config.yaml
n_layer: 8
d_model: 256
n_head: 8
n_kv_head: 4
head_dim: 32
d_mlp: 704
vocab_size: 4096
activation: "swiglu"
norm: "rmsnorm"
norm_place: "pre"
norm_eps: 1e-06
positions: "rope"
rope_base: 10000.0
rope_fraction: 1.0
qk_norm: false
attn_scale: 0.177
bias: "none"
tie_embeddings: false
parallel_block: false
init: "uniform"
init_std_qkv: 0.0363
init_std_o: 0.0
init_std_up: 0.0363
init_std_down: 0.0
optimizer: "muon"
lr: 0.00702
beta1: 0.9
weight_decay: 0.017
lr_head: 0.0085
grad_clip: 1.0
warmup_steps: 200
schedule: "wsd"
decay_fraction: 1.0
decay_shape: "linear"
final_lr_fraction: 0.0
batch_tokens: 65536
seq_len: 256
doc_mask: true
train_tokens: 499200000
steps: 7618
dataset: "wikipedia_en"
Each number is 128 + 24 x the weight over its row's rms, rounded and kept within 0 to 255. Layers, rows and columns count from 0. Numbers have three digits each. The size before them is the row's rms in percent of the matrix's.

# down: layer 2 MLP down (transposed), 704x256, rms 0.0464, rows 385-388, columns 0-255
# gate: layer 2 MLP gate, 704x256, rms 0.0869, rows 386-389, columns 0-255
# up: layer 2 MLP up, 704x256, rms 0.0859, rows 386-388, columns 0-255
down385 100:133104121100105142127098117105114148121161114131172152147118154133180131154095130135127117142121055152146146113170119139147046115115131150132150125155163115151142118129143120123148148121132091133131094093127126126111146079111117161129160180114121189124137137108145138108141128103138115147136153126110128124118103114120139140109083143116120099114133156159171132132130126110136138072133121142121097173083153130169128153097148154139131101113093120158123128127093125142096116075148113166132133108113142137139114153135183095115154099144133141143102133127138085155123145137096129114147093143116107142163131109135129084172109114121071095104128139112153091048111119150108071132120141119131149142116095090072132140134132099098130104097146162100127081132144079132121160130128129
gate386 100:138147146101129164135127119148140133146147116091124169118114063122142151104125140183148136136111129159129135099106124150173081131091185119122167132103128104136110115113126100148120121099127122113139091099128079103130078157110133100155115130128139141148102193128106164171130140087142110119129145106132171152151157118162132106153135130149081119134136133100169130128137140135104130127131161083090131119100132141087124117171151130185148112138135114159141137112105129160178094119131113132158138083139123154135144116115160109130142105102107134149129121161152132147124147130103097115155158113140120143119111110097119136171117164131099115175078115151150133120089151155167136157083118144114143119106092111122131146130172117145127127101163140120123067141129124097125144117066197
up386 121:135122135162089088113140138131151118100092141145144104156162159178135142132144145115108147133112120115120121143173134104121123134160122148140102112114085085102137114167108140116147168132116165131159154118127143140068145123101125141139140122118152127118146130124137108090141120159152097083096122179102101077104142159126097096137098143080117149095148134108113099136172099151147144070124145157140117115143118125131115137148116140164146122094104124141128150120147150177116127134100155156058118136135098148149154150128123150111127161110117122116112149108142067171140118125162143098098129133107111153138116124143118174132146084150125130106087121111110184196150170126087093151150157124128144108137121128139137163116093174141109127152127164161156137136075163140124133095135128
down386 105:128155096114124130099086123194134142148171103140133182079093095079119125099094115140116123111139153149165106133119160136157125143087181121148157141133148177137117136114163144147112120122161086111119099146137101120144118144125141116111130130129126127150120167105087132173143149091167162189158121077095167150169121103126112154104134113150113112097094115129171150121155162129127100179091140088128121183117137141137161116109154123108115102141109146110123114128121142130147129132143146115178168137104144122105102119114151149124147085136142141114150137115119158096087124155090100133123107108146111123134123139104097104133096177111127122160118129129154090077075125135131130111121096127144141144070114152128139090132142114130163122100146095103102141126148118118146111158105122
gate387 099:164123119124140125107091142158120098069112148166148132134148157129143102147169142122123109136111160147123095192140122129143159130148123115115109091126086112110090115174090111159087091116145152150088108123153168123116097115157105101124114180100143167104110129100105114138133106132104111143129132123143152125158156173116117098101137138159107152166120153176128121149159131162146170097136096138160127122172122133154108152121114112113140162129115130170155161146116119140112112152128145076156103158158116102147115154120135122100153132145127152109125127166138118144102104142124145103093168142135126156127107134132169179087156142057157165125150124112134113135128090113124116126079147138076136115137092137085165137136152080143079115167108147141141131123116119118135129110121096
up387 104:102074165122155122157144089138141153145122134151117137090171160117148108142116074099125149171106147106131174128133095121102162114111120109136079136143146136125122125145133136154139131097137163121149157122127173132114136160142138138065132161156130080123158126114106117110123142115083120080121174149099172138126165108108136099115109094082101098141120070124148108103121122104105099090090152092106140090121074111182112119103081149106148129134162143099108131157106081130095120178128128120136138127142100117128142187122135124174162110134130093098120150106128166126132156123175117125139127109140152132141137164132139123118123145135109117127121161127127147091123140130141172096070124118075087135115118130116122144137135111127126123116117151134127119106097106119134180092124124
down387 101:181125163108103140132123150105137100110112127099170126174127124110131143114140178161143118091145137095110095109102149140119153133124123158191150151118141094132103126134129130067118130176124110119107124116128077146131110110128128109146110125054098166143097121152121107181139114154180130121140117168131084119107134140127110145150139079158165134142177162123050127087150115143130137181155127154101154183098134149113162127140156115127136142121094146150141163147140146104166146122132133155146096115122117168140128062120135095140128107123145153116114102125114107146120115144085121142151100177112150137146109082110110145146114127116131140152149123113162122126163104139142110132091116096134133097150128136130102093120149106152138155090136094127120127147168142115108108150121142
gate388 106:171154119115114101150146128132124141111109099161123107105141138146118119132143168125092123100133127117133112089136127124153154120181133164145135161133148100110129109129115111107155099133153115151084112154119164117147118150131166181124120124105167126105126093113116114081144134093118148099122113172151115084105132091161151088108135147130101126155133119142102119137157099084115102143136154137117139119100144087108147076143136189142185115129178100113107164165155111076083070140099090122104137122133113134158161144142157084137116172135131161095101150096183139128103088131168118123141155123112133126147101117141105105128124184134115123117104137127123106141093122161110132153097162121123098160159076109124152126159093107117106151116115130120129135101144114151144122174144149
up388 111:108167129179122139080125147108099170090113119106126114127117157122168127152126101126145090113111169155120081113142145105134140103075159103155106162115138084109135123083110082154164104148149102102128106128134140122141153162146129148130146139096139131107139126113135143108135155074132088104107104135151128104111105125175125101146134120134123135145146127141093114147153092124157112143128142092153152100122130074116147111124127102108138086132146098141145147111143135143093110098131125153098167103144087114109131122157118070113091118167094103126130099112130160088119115092115111158116136109121111096103147140090130159099107125147131143135135127131140097108137090179108122131157146120191134179156099103117125079122106118100122108127107122176087145103158106174176086136134128
down388 106:124128145090142132141115112140139119140144152117123123102115089134117077097122164108139189128128136099132185128107094159114141135153126141092121123123136098142137200155124172074139109093141121156110163138153155135104100131065085113108115143097092144112122147144095080121127142177124154142141146155156125146098151099124130148107136126140095121113137183120138135112137134154119150117102106154102126140132123127128093105116145190109165130124114143145163140110151138111155105152137110078110104185139135140141084114090126126128105161108148109130107149171145104157114133172169119104148155168146155089124131075156117084124135148102074123144117127134089133160143122089187106107143115125130131115141133136131124148125105160157119113138159123113150132126156121095085136117092121
gate389 076:130176143147129117145148151113141113141164120142139169152109130129103110123154134138168126129154116137165104148099108113133132135127128075140119147153130112102084119175143176172175118089112110156126118159117158152133128094129170132146139111096148146131110156096110143112129136069123131149130091118164094123131136155113135155137110108134151135155142138143126187177154109137121140112145138142150112148135122142099098107160088115128098100122112116103112112153122105133128102127093135156110146142111158148181122087130170086122150117164147095118148092119172212127135147130163151129120117089165141140118180166089169122135139159105119129131172099141103108131157157126099108144151122114155114124142125127092141122145093137118171155127070132131110078132132105142092091139169140